{"norm_place": "pre", "norm_eps": 1e-06, "positions": "rope", "rope_fraction": 0.25, "train_tokens": 925300000}
Each number is 128 + 24 x the weight over its row's rms, rounded and kept within 0 to 255. Layers, rows and columns count from 0. Numbers have three digits each. The size before them is the row's rms in percent of the matrix's.

# q: layer 6 attention query, 384x256, rms 0.076, rows 367-383, columns 64-95
# k: layer 6 attention key, 384x256, rms 0.0735, rows 367-383, columns 64-95
# v: layer 6 attention value, 384x256, rms 0.053, rows 256-383, columns 64-95
# o: layer 6 attention output (transposed), 384x256, rms 0.0531, rows 256-383, columns 64-95
# up: layer 6 MLP up, 1024x256, rms 0.0858, rows 0-34, columns 64-95
# down: layer 6 MLP down (transposed), 1024x256, rms 0.0509, rows 0-34, columns 64-95
q367 093:120112125100169115090125134145092153151121138094114137164080117120106082151153114113103116154141
k367 096:175153148127151168167084109121131145131152137121109132114109113069151126136110172131175142095140
q368 099:127136124171110128090144092150108138115169122157102184129118153140112136109083103123109143112111
k368 102:115088118134126142113131157159136143143123126117173102148084149103131162080140133125142091098133
q369 096:142152115081155126151082124079161078129124137110110076100163132125151119150131138170116091159143
k369 093:094109124125145061112137105156129102142153132137142141124176164113127112134101094129147134140141
q370 107:109143101189128132161146124115091124126053170117147152135144080110135126152091122130135176108137
k370 108:095157115126103122113130152079113172119140124140166098134102189160141093135050135140120125093110
q371 101:077106143146161137124146113188093130123116115138086130135147191140162081101121120163158169132140
k371 100:121135152106133108089090141064112088151185134159112112115097109166071118120145108141135122106120
q372 108:152144130131102140145107141109139117139171097156083123120156149073155126136120120103159146086078
k372 106:161147136138142124140087130135129100138146155122124124154092077135088179153138093143140116096110
q373 099:131101118096151113034103140189163126147120102114161107129088143148147099106139097125125084150135
k373 102:156123131122106135137142142137162132108122141138089138125145119115113103116134142123162176117175
q374 096:161131168137153096162122158108146117122143172141118144100115123159113177100124133141110123158127
k374 097:120127135118110161118155095162122129132142120081112098150125149103095105112166130149121140124157
q375 099:102137133128099133113155124150106129132133110115125129132101133165150128128111134141133145132116
k375 100:096143118122116125192140126116084098142191100126129169105106125125131134095136111146085133100158
q376 100:129130154152152128115113109135147171127107138129133125116099177144124135126098133124114131117138
k376 101:127097119147138133094122155142169109120131134193156126105113120153141172068170108130132140170112
q377 107:156085148122124098148110159110158101110147146152102105118125089149142091060122154120152083125127
k377 109:132146108122126106140125137179150139114131084114109135109143156142143113148113146128105160181136
q378 101:136081158150115137134160127147097098114132140129147126133130121072122117131100133140119142100113
k378 103:121128135128109124158088106163111103132127131124099121142117124121118156084084122158105133121129
q379 094:127105116100119126143149137144099095131139101108118169146127100128144105112109104125155106107125
k379 087:121143114128122137180115110146090107146106085161141115113119152092127154124105100147123150093129
q380 105:141103164108109125178096133117150115122065129121142130131158114090102135116141096147127140105173
k380 107:111107133100107115128179109130134148119161129124153117147178107163132137130098125103130131100095
q381 093:116184120117093145109132100136152106115114131128185120092116148121104122125146116151116135080114
k381 092:103128099092143117092145113116080111108105137137139131114109119114090164148128100143144153144120
q382 107:105131069117091138125144152123146120135134104156131144116092123094119150093178143131080121125105
k382 103:176118118118135121120127118134123109118135139115110136130173102094133121131158124156096134131151
q383 101:129143144145142139142128116142099139113108094099170117144156128107142121178171087140151144080113
k383 098:122163175133161136135119140143139139119101143138094119141139111098113130160117108121155137143090
v256 094:077150121128109102091134095167138094148133153134147136093123144115088145129121150122165175147109
o256 095:133142152139110140152154162144118143068111111147122153157108149178097130112130136104164136140112
v257 101:137112117163128126156162167115156134124128124121146144152162087130154131097131106102195102125144
o257 106:144147145128141092142131131116150128173140120134134126119100103110122140150164116129121124128157
v258 095:128163126105112099161151116105157151124137124128117157152100066144105100107148091114159160179144
o258 100:152116130129100080107100167149155112164120084110151124133172110102148151140120130107099047093123
v259 107:212155119104135121160146121134109152149139112150140136099112130092114121118135082162099109161081
o259 111:101097132124141111143094149110124124121110138122146117107123155135136146144119157099115126162149
v260 100:144131101124125075130101109154145123147132149107142102180106129108149105148151146173162099139129
o260 105:135157120147117155149151133145114131107161182163098126153109144134122094105070105128118144144112
v261 096:139164106134143118140146099117131107137142131112149143108082163179097127148137115131137155104148
o261 096:092065126123150092122152118104152134143131130128172143129096135106150143099151147106111107152152
v262 101:166089126130142166146128142111098120134130155137114114134104069092156159172115181143083071078145
o262 102:131146128135149110121156109104133158136170117127140133142148143115156107140117129097141120107127
v263 098:120162132142145134118128130095080148138104149152120110106142129136148134110132197098102113111139
o263 097:165127114128122153130139132168122070138132137111119131115149077116072099122129103145140122121104
v264 097:141120168089095160149149106158126116126111108118082092181099127127135156115117091192082111138123
o264 096:127106118146135087127098134117132140159110130107161164092133115142115141140160131103137166103108
v265 103:176078095100141121137193128105112128139124174135135135154134086176146105126135153139138120136129
o265 109:123139154110156109148148152093177105155150113103156137086138113086138133103140108116113120116148
v266 098:132115152138165151128112150131129133127131103123097129131120089098153138117103103126158162172115
o266 098:118093098149142154106124114136147157087123107147144170113114084146124108150123140151128116085123
v267 098:141140110150104138110150133177119116128097109144128150134072159115093114105121127133140108124114
o267 099:149136149105116130138091137120163107153125137106143174126134115123152092106116142113107114130111
v268 101:111118122136133121109150142113172108125132142139086119153172132147104082119145136119121135091144
o268 098:153104117113147144119107103116134166121121115139134115113137124103134148140117122143116128143109
v269 109:106092135120141133144146129130125151122118134133104157162149081188127103136138104095120202116123
o269 114:113184126126104107078108128115162086180131118081152099091133138132114186155137112120134142138164
v270 100:165103155122128142122134157120104076125114159181094141127127150117111070131123147105100095130165
o270 099:129151114123094149133120150143150139145115095107128145123120108140117168138144113111158180120087
v271 088:120140122146105146129152146134098114114110110107136110132176133117107111163130118131157138081136
o271 084:113149096090123134102152122153093186161130158101109146130094115116113085145081122113117134149122
v272 097:128103171123113169109142131090121141131151122162091131140134151113158138132155156093136115164121
o272 096:136138068130155115125179116159124122176115100108147144105097085121159146121124129131047120090148
v273 100:157161114082191132094072114087109145124143086103179127115083139122131139164126099130084103175119
o273 104:081119161142157119154200105167138141094105098119123133111150133106112100080111166162127096090114
v274 103:135135134148145098105125119136151111125114193171132142131129128140116141141118121178123151143140
o274 110:128133126125150157101143177117110151075184105057117106124150151187140127136140137119130148127103
v275 102:111118135138117117174156144124109178126092184155081105127116173177103121143148118120150133097137
o275 099:132115136125161159088113156078150111141171128096162161127131117116154072117122160143143118162073
v276 100:180136158130069181126146156128127098121129098136114125111142158143091131105084164127091120157122
o276 102:122134107144148132130098176129118139100079133110134144105096166114165140140119123140110163095124
v277 104:161146155114151119126144156105137133128122109084123134127131109088116108164138104111137124106139
o277 107:101111137108147098155117145127118133149135143112159106116151147113140130130124153066112116170120
v278 097:084115158127140091150114118095117117113101085114167114113135144125107156103109131136108155119117
o278 095:118102108143117122122136130130133100121168133133137109123090096149105119115127121159112149106174
v279 096:122114124134164118119121113093147126132136118163151091153154112125124120139156158100101156149139
o279 091:081153144125156142123140157128155135104126156088107119119143121139126133112109113165133151125090
v280 095:124135129120151146132149130091138123122137106161117128164129136173081122149098070157135127129099
o280 099:119137123120141150119124141176129122142083136114147147142176131118122101086127103120129141138134
v281 103:111155101116204119154126171119117116119113138149185103133110099104061145114113152128136126122130
o281 104:101159139129114128143183148164139118165158124099149138129139148150131150108151144123091102143133
v282 108:111142136168122114103142117132165141125072089165137178126105134128134120108070125107190169096105
o282 106:138165114144108131138098091145121125065140142096164094135101134104118108125109132105090094151107
v283 098:120164130150135105103110171178169162124152114141088108148067111123158175122126081141155090108103
o283 096:145148118093131122114105122100116087105166138105121140113125141141097117123108114139103140164093
v284 102:130118099131168134142142130130176133117139130168145153144149125146163131126126123129127078138105
o284 101:141137124114130123149143144133126149179087081102109098096158130071093146125115139142149141154140
v285 101:120143119125169145170128159134112160130136117121139120097158130122120095144109137131143168111117
o285 103:164143130136102148113145187163081170172148095145096123136112096125090144116111142140163139103174
v286 093:102078136122125132079159157124114104128136113169145118090133081107156147134118147112111126105107
o286 091:160148119145114152092092086124120138116137127128108104110148144154107128128114143116138118117142
v287 100:156134094087126097120115158121121195128161147123110133113116128164145150120121101105128117097096
o287 103:145121192113096153105174128118124094096122105175123137129139160109109116122110148090135109114102
v288 092:137118125160145140122110126125078138131110083127127134147188165137135150144175100094100127145145
o288 087:088177123130154126121149150116096141187140090145123116124137088131150145109101142214121132103157
v289 096:092156106123137179152146149132119109119124098125107148147153110082087111123151119125137144170143
o289 096:149147157094081127124106148146171116115141139109206143102107119116086166139138123112105131126146
v290 101:154175135127112170167145125126119138124128147132172103056068139095151167098138133134075076123115
o290 098:130058126107134128154140128141120119112151109131110138152148155159162167150152111162150152134109
v291 093:163085105113119124167118101163140147122126104120054151162122151128123124109135074081122150161069
o291 100:124145143167134122113144120122111109118094077101208104097110154138090157140116135146136153138138
v292 102:164119109123097142138110101104141121130147153087125125115138136126114102107108097119136041149138
o292 102:136095119137125112151108132123152118129135128147105110126119162145135164148161153147121174140126
v293 095:159118097139122160131104119155136156119125109135145121118109152044125135135163110168165148102143
o293 098:106102143130128089152137065111080111117143136105130119114126182189168166134126149144096125183136
v294 093:118129175117120121120118140130141148120105177154119097134139143124189095138154151100145131087106
o294 096:153141117106131152130094119130103116121161150132120124169122111115153107126119113164117139113103
v295 105:104099137175123077112122111131163112121124129130145118155140116090121122118150110134162113106164
o295 106:098135072121110113181128156116076116157140115110075131111129169143135139144094110146116147181092
v296 096:165079116103116145172147135135127124132132138087090109136130170170124133103161170159130155115156
o296 094:143135161125105143087130124102115080153155177153133126127117136102161100142137106134184133119144
v297 105:079097099120141169107125140111150098111124125111165128134136156147112131128118122107142114095141
o297 109:145108147116117124108148120122127127155113056153138094109121104084179126139135121148048129127113
v298 092:143110109164139133109155120100123140123122119145066096105109116161145135133101132110152078102161
o298 090:113140144138146128125106118134148084105109171133161156117103160110127068130128120137134144152073
v299 093:127130140138158156093154127122139129121110137132107122134108102160089085144142146099129132102093
o299 092:123132129105095129124079145147154135189083165121136142133142143116135100116119162142137093146149
v300 093:128107099154131162111114160124115141136116165189110167126147120102118126142142179087125146100133
o300 091:151153140122145139120169096138149082104163137103151124168120123120147150137096100117117120097145
v301 098:079088124150104164152137114167156072111130152090141130182146076146158128106164140121175166149086
o301 104:164160119151156166109139104117105178116157163140116132100106104125143094140125114142160122148199
v302 086:129105100099060102128170121151105077124101182157154147133119095185111157130081127118145101113119
o302 084:121111117113157151123112127127111203107102120126116138141172169096158142143153176076138112141144
v303 099:148073108083142144125145103136147125132103116129107097136164125139136154105107103118168143129155
o303 100:149132126132135075122150155102128148160143160085135148147144092156139123137135075160147158134153
v304 100:098122142108105135091125102138130127135155131083117100130149151117149141165081149136124144140083
o304 102:108144108147157118151132149152123148109122144144137119122115121158078124121120133063133120141159
v305 097:108137180144096160143133090127136129130150204139121148137105117135104134119152093135087133167148
o305 106:148081121104144176094155129122142128087144116091115153157097098111157107143132124116170125092115
v306 101:150121145109164081153117132144129101129144070127188110133194142121157095135094137131129169156156
o306 107:130114132121108130115117133143141160123134129147136103115111089136101151149172118163105160130127
v307 109:121149106102115082144133142100121144138150128089112167133125149102143137124134100093143132112085
o307 108:147140145140131134093116115135117107056121119091130090127106111125143152121156140186142156124146
v308 097:117149125145141149119119165123113138125143075122154190133125122108151161147134094128092102113128
o308 095:107120146111125132166127123153124134105114148151104137111123150134117117108110140145107127135151
v309 099:140068141115134119114114129131142146128138116080080173124123126130131099147135113126110116179129
o309 098:091122148118132094096137142097131108090121095158137107128105154168125143121096142124141122118112
v310 095:152163136123122115137143124049118123136155137149176155093186155139068145141119113106137122132106
o310 099:095095107138151130117106141121124127122142154106124136145087077121168127113122162130073150103183
v311 114:147162151118187087138140103096103127140155072111122109152112135134119126172143118133148103159110
o311 112:103147111144097137129127167152114112146132144114108115127141109136104133122094116151096160139084
v312 098:143107130122091110169120130108065124132143079159139175098156133141163152132140157135104116090132
o312 099:142110122157184107093151140118141138110140127111081104121130109108125142136160134134098121135137
v313 099:106134168107107146125129163110076132143074126173104140089194098158127116137129139091148149121128
o313 096:135129099135159137116141146147150074144093136117140142129110100129110102140151115123123158162126
v314 102:132105143137078084163118098175150097125162145176124143143076171109168084116107114123138147113108
o314 104:178138087149134160112134097084106154104128128126128140136119124130145115168132119140141126103102
v315 101:097145055148131087120158128106145102133115122156186125088138123134130145133107126109196145115093
o315 098:134140133121138153106127140128100162116108093123158135159131119111141123119142170141134108144137
v316 104:148114135176130150095091104102137137147139141125141089147099112126127122123096128161105149137078
o316 117:082157096154159101166126123112123144113129113127130120108079130137140150119116149121107135113168
v317 096:110103190140096104131116088128124095117138145116110158168140101088145091125139109124145115150148
o317 094:145164083132140156135084118169116171101118148122107085111133136118085126169122132102138115098113
v318 106:136100123104134107061139118169112122126133147136091123124079114171152125118126131149121120161136
o318 105:136152130122137105147110162093094143113118113094136126113150123104127110134197119119123110109110
v319 095:140076148143126102133150152115141157126187095147115149132145109110169120127155098146141144126112
o319 097:148165112180147163127137118132103134057126126140115116103098141118119118127141168139103158141078
v320 100:136105104145104121154167165131202143126144178169123107151138084137120113135117133079143139122115
o320 101:128114165105105110110108131119104146159114108099123122110092117081171098095135077082096110170090
v321 099:133108157144135160151146137130141137128103133135086124135142102109148160125138118118103119070106
o321 104:101123147097118153149103121159091130122124108141158132138088160123136172105126138132136147134144
v322 105:100109131146099145137103143122141098129111152127167113111099123123139111136179188153134132118174
o322 102:160104131097148111102176107141116159112139129114096121148107111167162122106100126140127086148150
v323 102:105147154156115126128149116140102122117137086164146145113120145174157141100108108118097123173096
o323 107:102126060129101127090114109116108115091101092101114076150172112104163106149100144165142126125146
v324 092:084190156188146120141113087121118146136133184108145111149089121123107117123109149110140143156101
o324 094:098144133117124126116138173174146069136169090121119111150161144165078123116138099178140145114139
v325 103:141052126141128116122152116110133112133140144067130129135135106132115131172122080106159131103125
o325 104:116149147117112090134093138118136147211125094137152125098111162156095158080150153106115125176098
v326 101:115161172092123145126105116096111158118128130070102151141091159108121146095126108128140109116106
o326 100:145047108157147122124128127148111121145111130119134138105111128147137113117109120147090141141081
v327 098:110110148167101128185164087145126101117173114133134129119160130118116155156136070115102149133155
o327 102:141166131115102167086124113133126138129126104150132140121127129152118133149148117118168167181137
v328 097:147124184145105125136153133105076135122119091109118195167152126130150151140121124159107116107115
o328 101:124095125111147112080081155104140138093175149111146094114130122141152127139169165125099125147123
v329 102:121138125119116165111126121117124100120117089071107144140168115139163096087111138131139126136159
o329 098:104094128098108134112096164074123200139104152142160062122150109083136156171126122139146125109161
v330 093:106140097128138136135126134129112116123105153218110131102140175146130151123153165137188126167140
o330 090:142165156131100139083161136162104128138107114063145108156076130115123156145078124059129119103145
v331 102:140130125126155130164110128148154154129176102150177138068138130176133078113125160137143148122150
o331 102:128138109150090126078119187093144094129109154136137135100144155115083173122114083135152172122104
v332 101:132144102153115117133104091156164111117124141195131081102172149123137112126134119146089119154152
o332 108:144129117121109142138138156159152143130098120102078142125154121125075119152135104151195141135118
v333 099:133151131081087147128125120097118095130108124116102140118116160102198193133116160127119085159089
o333 099:105116145112151113134134162126156143093061101150181118120154158125110137092127112130100138091134
v334 100:136114141070163077109109139135136101131158072112139136166115143183089150108147154140164126137088
o334 099:106112127157126137128133156121121148089134154120148127103121138114136119091123152142111133139092
v335 093:100137127129094146121167121113151115116109141136126088093171140109100137134070091144123167113187
o335 098:144124072144147149171136093160128166158084136127132146122119143113130098139180160119133101121146
v336 101:117109082159134136122129169135121101146176118122114121121142155085154144117158098127140157169096
o336 105:118115167139159208104177123071105151107138128161143162140076106164147135153096120146104150127152
v337 094:144146137143126121106143097129054094119147135132150162078113157084123139147170140126142119118103
o337 093:115048100162135152122116138130156150154163144155115128154145093157147108126124166194146114120175
v338 101:085123150148116132159164162134136096129154114099135193135130142104118088122124169150109116135166
o338 105:142123116113124151112084183085118127167129151137145109136116116135120123150129147070142132131109
v339 104:099163132094122083157125143119094173115159160095137152148140137188084128151173128109096097132146
o339 103:113100188093137140076131136112128108111121110103103077116135115145141162120159114141096132154115
v340 097:153116120119141181125103159166154145116132114154056087154135183134137115145181127161101108147101
o340 093:141151158132108104138128144134108066153114113126177140146135124146169120101100150121160112128100
v341 108:155160120102164100153172112112134148118127102125097106144144140112141093117084082109195157148140
o341 107:130154126174097134079131092119090167146086112117170104106120119102110133159099153127119145110115
v342 102:126129137122116103187144129135146129127142162116180164127145127131157141125129113110112102138161
o342 108:168101143133113096097144182113122132123142081135083112190125127111083133160138115152142154098086
v343 098:094173100098137093161145159097135120143111122134132120061143134131102096103095147164113130137172
o343 101:138090117117122108114133174152128123107130089091138118162140135128129161161131097085151127096126
v344 104:185135089088107086121145118125105144133141129130104087114170081145136097158135114137075168119133
o344 104:129100128130136145130114139128115093115129173116110154131129125142119133102114077086123125172143
v345 097:183107169122158090122174144101176166143154155116121101077118134117174115090153133116127121145133
o345 096:138124132127122104124105102122119098109114141112168133153129133130107122102144116095141107141129
v346 107:155099117152135141130153128122111100119164129133124084143118179140116124182127116137097122155125
o346 102:092132131108131145104113103117142121138131141126182163142107114148116122130149104147108157114097
v347 103:130090083128095098153123124119155137127143146108125091167177181197152110125182147128148133147157
o347 109:132134148145154152106145079128101111085132135157128117109109086094145115135157083168098157146120
v348 092:159143147109095135125096129104108140120077151135115128152151140157117155136102134111177068139107
o348 099:120082116131153119172110143162098090153149164104129107164155109152161120128115121127103136147098
v349 093:092146136137137096135119110105084111126089177176155142090105145137100090122122168121114141093093
o349 091:127103119132105140092124117153133127126118088135134093155120161182160168113129142145137090117107
v350 097:114154126139123082141123148047169170129143113124112117074153114122124163070150090120146087135136
o350 100:126121150147129098150166116118139076083103121124142108155062130138119124106093122123121127164180
v351 108:137103098124177118123132106145139109101145133121142132178135152154162121174118076115157139106127
o351 109:137147154134082142148153124144114137158127110106106101129139114145102113123089149144138161127109
v352 098:147119106100144107135153064154159140128140101093121141122093175109108141078074135152144106142145
o352 103:112104141122114122106095146160086128109049152145139130156109133126140110117149109148128070106109
v353 097:173079104133088128121122149161120117116108066119081137123124191121173146134078107143136122099070
o353 094:140167123115103139147122139103116105109131155158129125116114124141113107101128113114163159156129
v354 103:121093128121112094090158151117082121122123125111149120096143152152125164150123078086180106125196
o354 109:139190136128137120142152119104105158189118138124135146143116066157099112126157133142098116163137
v355 104:104100110127143134112137153068124121131112098156115116143111096147098173094104161117146113138132
o355 107:130189141121171104185152105132113135122119136106126132103103133103107114156155160137094086158169
v356 093:117127146144122112161153154134136135136160156126097134122150111109110050159166126164164161155095
o356 097:118168116130137149089113139102130134124139133129137166149080093120091115133103151126134142096136
v357 091:067096125099100141148166139129081095122080112134140152135128123124163140157166111130164127145101
o357 091:174130124125108062089116146122113143149129109145137111122149114107138090149131192135103112129191
v358 097:104142158126129126163105138160133104124079097143129200135136155105112144109129209142110119096074
o358 099:132129083130131124104076156117127130109153133140151110111112107144137153133117120113115146144164
v359 091:081092119117100137112167119203139117130162133099107155089155128124113122129127110120151161118099
o359 097:133105126164150134111102170101116144141072109150118136117131126131086139092161138149141143155151
v360 099:162102089124136122117121104138130114155129101144141130117117088134108109145108106116122112141166
o360 103:114128120138143100125161136142157180136113140096113116128134115119102173137186124131108101122148
v361 089:091122110128079114118150174093139142112146134124141184123161120122109147091144120145119132159134
o361 089:171117121089147129128108134106092123130143163102122118095095148142171163128187142087083104140160
v362 105:096126170095121098128119124156144142131133116084057161169122130141134181119114134157129119111106
o362 103:133103091151145123154105131121103120067147143147178138109094138162107139126162113098122145151145
v363 102:126101186154143125122160120107103147118146106138134150097110083099117113113129165132088105128129
o363 103:103116098160155127127131114093170114086128112149114138108169142117137106122138134178120106100093
v364 100:122070184173116125166168129147117093134157152139147146118134141147154108150151127136166145155137
o364 100:109115065109118136101073076098143154107079105151130126139175135104122091122128145191126126127142
v365 096:113119139150104119082118116188145123137102124078119123132087106190123109124150145115109132121125
o365 099:146141114092098113167137127089129111144153114116105115126147131099122135100077132129148103144104
v366 100:110130153195078139170141114090144120124161151159172139099145143107096134171114150144128153083147
o366 103:125113099105154129091124139148121174167098108116132169115099135130153105139146136132083141110100
v367 090:122142094133111122123163140166140153121129087113117171071108169122160128166110095091157092116080
o367 092:099154148101121095157119146112081125145101116166124120159118158131090139107153137136132148177166
v368 099:112131106149123116129122122101113090128133150118130141124076085157127153129119140105149090101136
o368 095:140135137170088141115111121153124111098137122143184099145086137115125123112131183067118147133139
v369 099:112112162171092074168127145131098119118082152115125122159187154130162133126095113151131153132103
o369 100:099153116122156170128096131135148097106156129124153133139116143150147113171164127169158085148120
v370 093:125146137141115141138148138142117124118089148134156142136079121155129121106136162102120132119098
o370 090:121082118073099094167124116141126138080113095142137154119179180111139120117128136130117123156168
v371 097:102158073108112150079113091174103115101090136072128133092162115107134127092124106154088152129136
o371 092:129109126130150074171162113111140161134147147138057099102099149136138159111141136135121110151185
v372 103:136123135143152120140122078121173129129131065187127135147182112136145138126133116109076122132117
o372 107:133156154143136126109150142116122152100153147072108110104127098104139121163153119166094145133116
v373 101:157131144124103113135113151139139122144107160165104124125135126116130105126128133142127134102182
o373 104:122125106122111172145085139133137111140123185128126168157159166145137111137083133082153149109056
v374 106:115103124162140147093124126147138132136126117113060115104132117095097120110150147134127107126135
o374 106:140138132146129138155137134129142074140149140147106120111081114128139134142122158142144119118131
v375 089:120129147110103123107142131168102156135127152143145147128148140163129139148110133083140155148122
o375 089:130154131106138147106090128081135090132108142147119134128186138137145132111139187134113111150130
v376 106:139149147112139098119136112196124083157137100123087103096121122116071135129151158108085145154092
o376 110:098184104139123137159135170113155124095093170131161162140114106118113136090099103154161149116136
v377 103:145101115158130113126126086116087093123095176130144100139073108087157146120139135169116122149039
o377 110:112086139161133139139103133121141164112140085109119142122146105157154112122125154162165117089167
v378 095:126162140127115098145115120092112117143124159169155131114145167146114129147103158090148068104123
o378 092:132096092131136177120134148130097100116180136082118105145134102144164151111139142094114157113114
v379 099:144127122118150078156121162081150150111169107147185154150135128105111148147149102133133156104148
o379 098:108105162148150138120144103137113155108162167090123135106116126167155164100123138130087101174101
v380 114:141115104089165151104124118137128146139138127148139082130068117141131103162137163132106114159116
o380 110:111145148131102120139159118133121106178127157105141106111146130124116142105097070108123140164106
v381 095:119109143132097152150114128141091100111134125107148152126121140143171114105112109114161155135143
o381 095:130139117130137131089100086091127175177130130158134112118129127127144153133099087157132130112113
v382 096:121155141166104093125109144126164129136141157087116142092120107121157123120154151135073160080164
o382 097:133092145094136172131121077130116118043141131141113118137097171127159152139120103110167111158109
v383 091:137049129086093153106124143154116103137134172143111095115155104197106115132134165085121107122161
o383 088:128146158119135073128151149085150147088107131085101158104143162134158126099127115118155149155110
up0 098:123122130139131057124125121111138132128123139154104080137120144135120117125114151128122156127109
down0 100:145108137106097183101146106167119103095133116100157153130099116097127120153117121121141143153131
up1 105:153128139144162150150119126113122129121143104193158136123165174104162143169096103122153112185123
down1 105:144090114126163155154121144118106121077056131132115124134135138069157142177109156093159122100152
up2 090:125109132136129095131108154108117142115137081122120120130116126093124125118169111149160151138134
down2 077:136114153154129151142115108150168086081135163116135146116123145137090132121090130088094104125151
up3 113:143140093134104100068102134148167158102112153149140150091134130145109132121139139139125108122115
down3 116:161138137103107122089112165111160147093105141148105142147138137120110136150093140163151079143115
up4 103:153140131137110131127098170128109134107088109080121112141122150148109153128089136142162130157116
down4 104:138091145115134085125118100135078117141076112124140163115154117146116110129123094103151116155112
up5 107:133136129123107120098151169117110104096106115115109123136111163156093138183155137123139124114154
down5 115:152130150160152145086115127137085118100160111081141129169116077141087149162155122099127144133081
up6 116:140134124148109088135085150147130072105124135118124131137127092119118119135132148144118163089129
down6 125:151117138198123100131102175135103094225121134114118126138122100129094124135117154126168149118127
up7 112:120153162093117105080103084142149099106124105143160125133163107138141112113161108130150121117106
down7 110:095098145071117126174167130193108094114152165159172152136103147098175138171076139103135117099136
up8 105:153127087112139127176092110143129136112112098118111139139147099087155130151172135160145100064113
down8 095:148102161164161156130143130133122124154140119110130136122126145129142117126151095144084132151080
up9 092:124113096111128111134135110126098148120116151086116128103121106098101165147132165122145140107158
down9 076:096155162136162156122114131132154123047137099183088111136103138123138120126137096152117112113108
up10 102:154149094145157091135092143144130136133136137126088119112104126105157169129128170086155133175132
down10 112:146118156123157165117113126152109147129061134136173133150163110144098098109124157145106106123116
up11 107:146192132149127149125138092159084110114119112123130160131102109103132118117128147139149092118120
down11 108:108128120134092143117145117140065151128132069123131096143088127154093167133137116113138087147118
up12 090:159163134128154084165092105149138156127174128110141119105121139115136134122050142104183074137123
down12 087:085124105146128137145178121136124065056139111150117099099125116163127130138176104164117185113096
up13 101:123157138122125106104098130148156154116072129091086131125131123115093120098143132128158106106188
down13 092:111087152106101121158121123167123134118134169117133115119134134104172137158109118146121155111073
up14 092:137140113166144106124131133158105128130156129139082096125139142144104121115131127066153143170126
down14 104:104144126116136134116097117100111137060115131128127144110129117098100126167131119170104071112097
up15 107:161111117087120110092113121125120127089124134183142130155135138133090131161119137107139122130147
down15 110:156180119085132116088086128069101097052121168141166150154100115123091126178128161116118130127136
up16 104:172068105139112096129109134133118080103097156148145081074174120160117111160141161144086161149097
down16 109:099166104139102127139133145107137133151195168076148120174108165077141136143135161112120132142159
up17 099:110082172122090086118128096103140106099167084166138108130150106156150125099112153136129100133124
down17 103:090109130103100104143127131084104079072180109121134117159155118140125111139113174097128105122133
up18 097:137078112091127110133117134127103160115133131119135164132150121133138142117110142170179106148119
down18 095:100144143101146096171186086140125128124095113085147107139134127133121124142082123123168151117140
up19 133:167142095070073101110151085129101161136113165162126113133107083141150151128137111145146119145125
down19 127:118097124108075151124157074119126123255127158156151138095110086135138140130132121131155112159105
up20 101:143140131091092118080119158139111133110113154100085139136170156091150140101163133101152151121121
down20 112:120104133086171137135140167119154127085129166143129160118111145093124108135130136118130128108113
up21 097:123171152150114080113104148144151131115136103115159126115117145135168117133174141090163129111123
down21 085:116113076130127194124182109139097152066126155127123133145155077126081089093131096117129119171131
up22 091:145130139146108106144163145195105127119161161149128078109142175095112159106144161107129084155093
down22 082:111138102128133153147115109090172117128116151112130161102123089148112149146105141124166189110166
up23 110:181183046113144099146129134119107125096118122086123164122161140120131138113136130128133148107133
down23 117:131118173103138059174100095084140100081104118139095142150128132078095107144156175149135152127129
up24 112:122140133153134103144151132120114120114128132106132094108111095135130170122144089109124137148110
down24 106:104103129136146101111079158121122130043095158139116137161133089103147121099156115126115117129191
up25 095:155120108098144105128077117173142122110100122135114089146148138142102102124146109158174118094114
down25 091:134119143160131112124171155112127137113156122117149133090123149162159145103137158087116142138172
up26 098:119142082121126171112132116156148115129106152141120135156115114108097138156175105107146151119125
down26 086:107118121139129119153144116113122146106163131112125091151138135154147102102133125105141120145134
up27 097:131110125146146111105146136134133103102093151110139168141130135168119105118134070112112146132126
down27 112:114119156130152136164130139110127107104094144112166173142149115124091126143138093092129118109159
up28 101:125158138078129129113118126104114119099137121085143110136115156134151149085181134127122116123108
down28 113:126150138104144123116120128171138112041150126125121079135104133124143120110179119138134161145146
up29 098:120199145098154092107117153122106129122121102111117133125116130109154153164165157049154129103157
down29 087:179106125144117126144167102127130153042110113105140139109159140140108094107129124173119103105103
up30 098:110136088125135162152106135131142161108138114155159124101133129128119112150129149107113149127132
down30 089:154136145115114115089180082143114120108123123130130162118143129120162117107097113163149094138137
up31 092:140113107111124157069167120195137126106110124148147120099154124120133082178137116142146130127130
down31 083:145114156111164104121101114118078125127137079097157129152112124154103136117118121146106139147116
up32 114:139154134121149134086159128197117099100108116088149099112144139123145154134129095087120167143149
down32 096:171127126138116161116131109145155096112147141141092132117114157133166113112112104123137179118153
up33 107:069142097120131129155173128090144136105135131119114151119134114140170149146108147105090146130108
down33 098:124145110093144142145182098132120153085127089145095080152132147107125127095137137155096123131143
up34 104:167152107151149109118071099120138119100093136140126159129140137120167122072104148090132106127105
down34 125:128102145152136153126144119098187120107112161081149152117129126141129129111103113107135123131066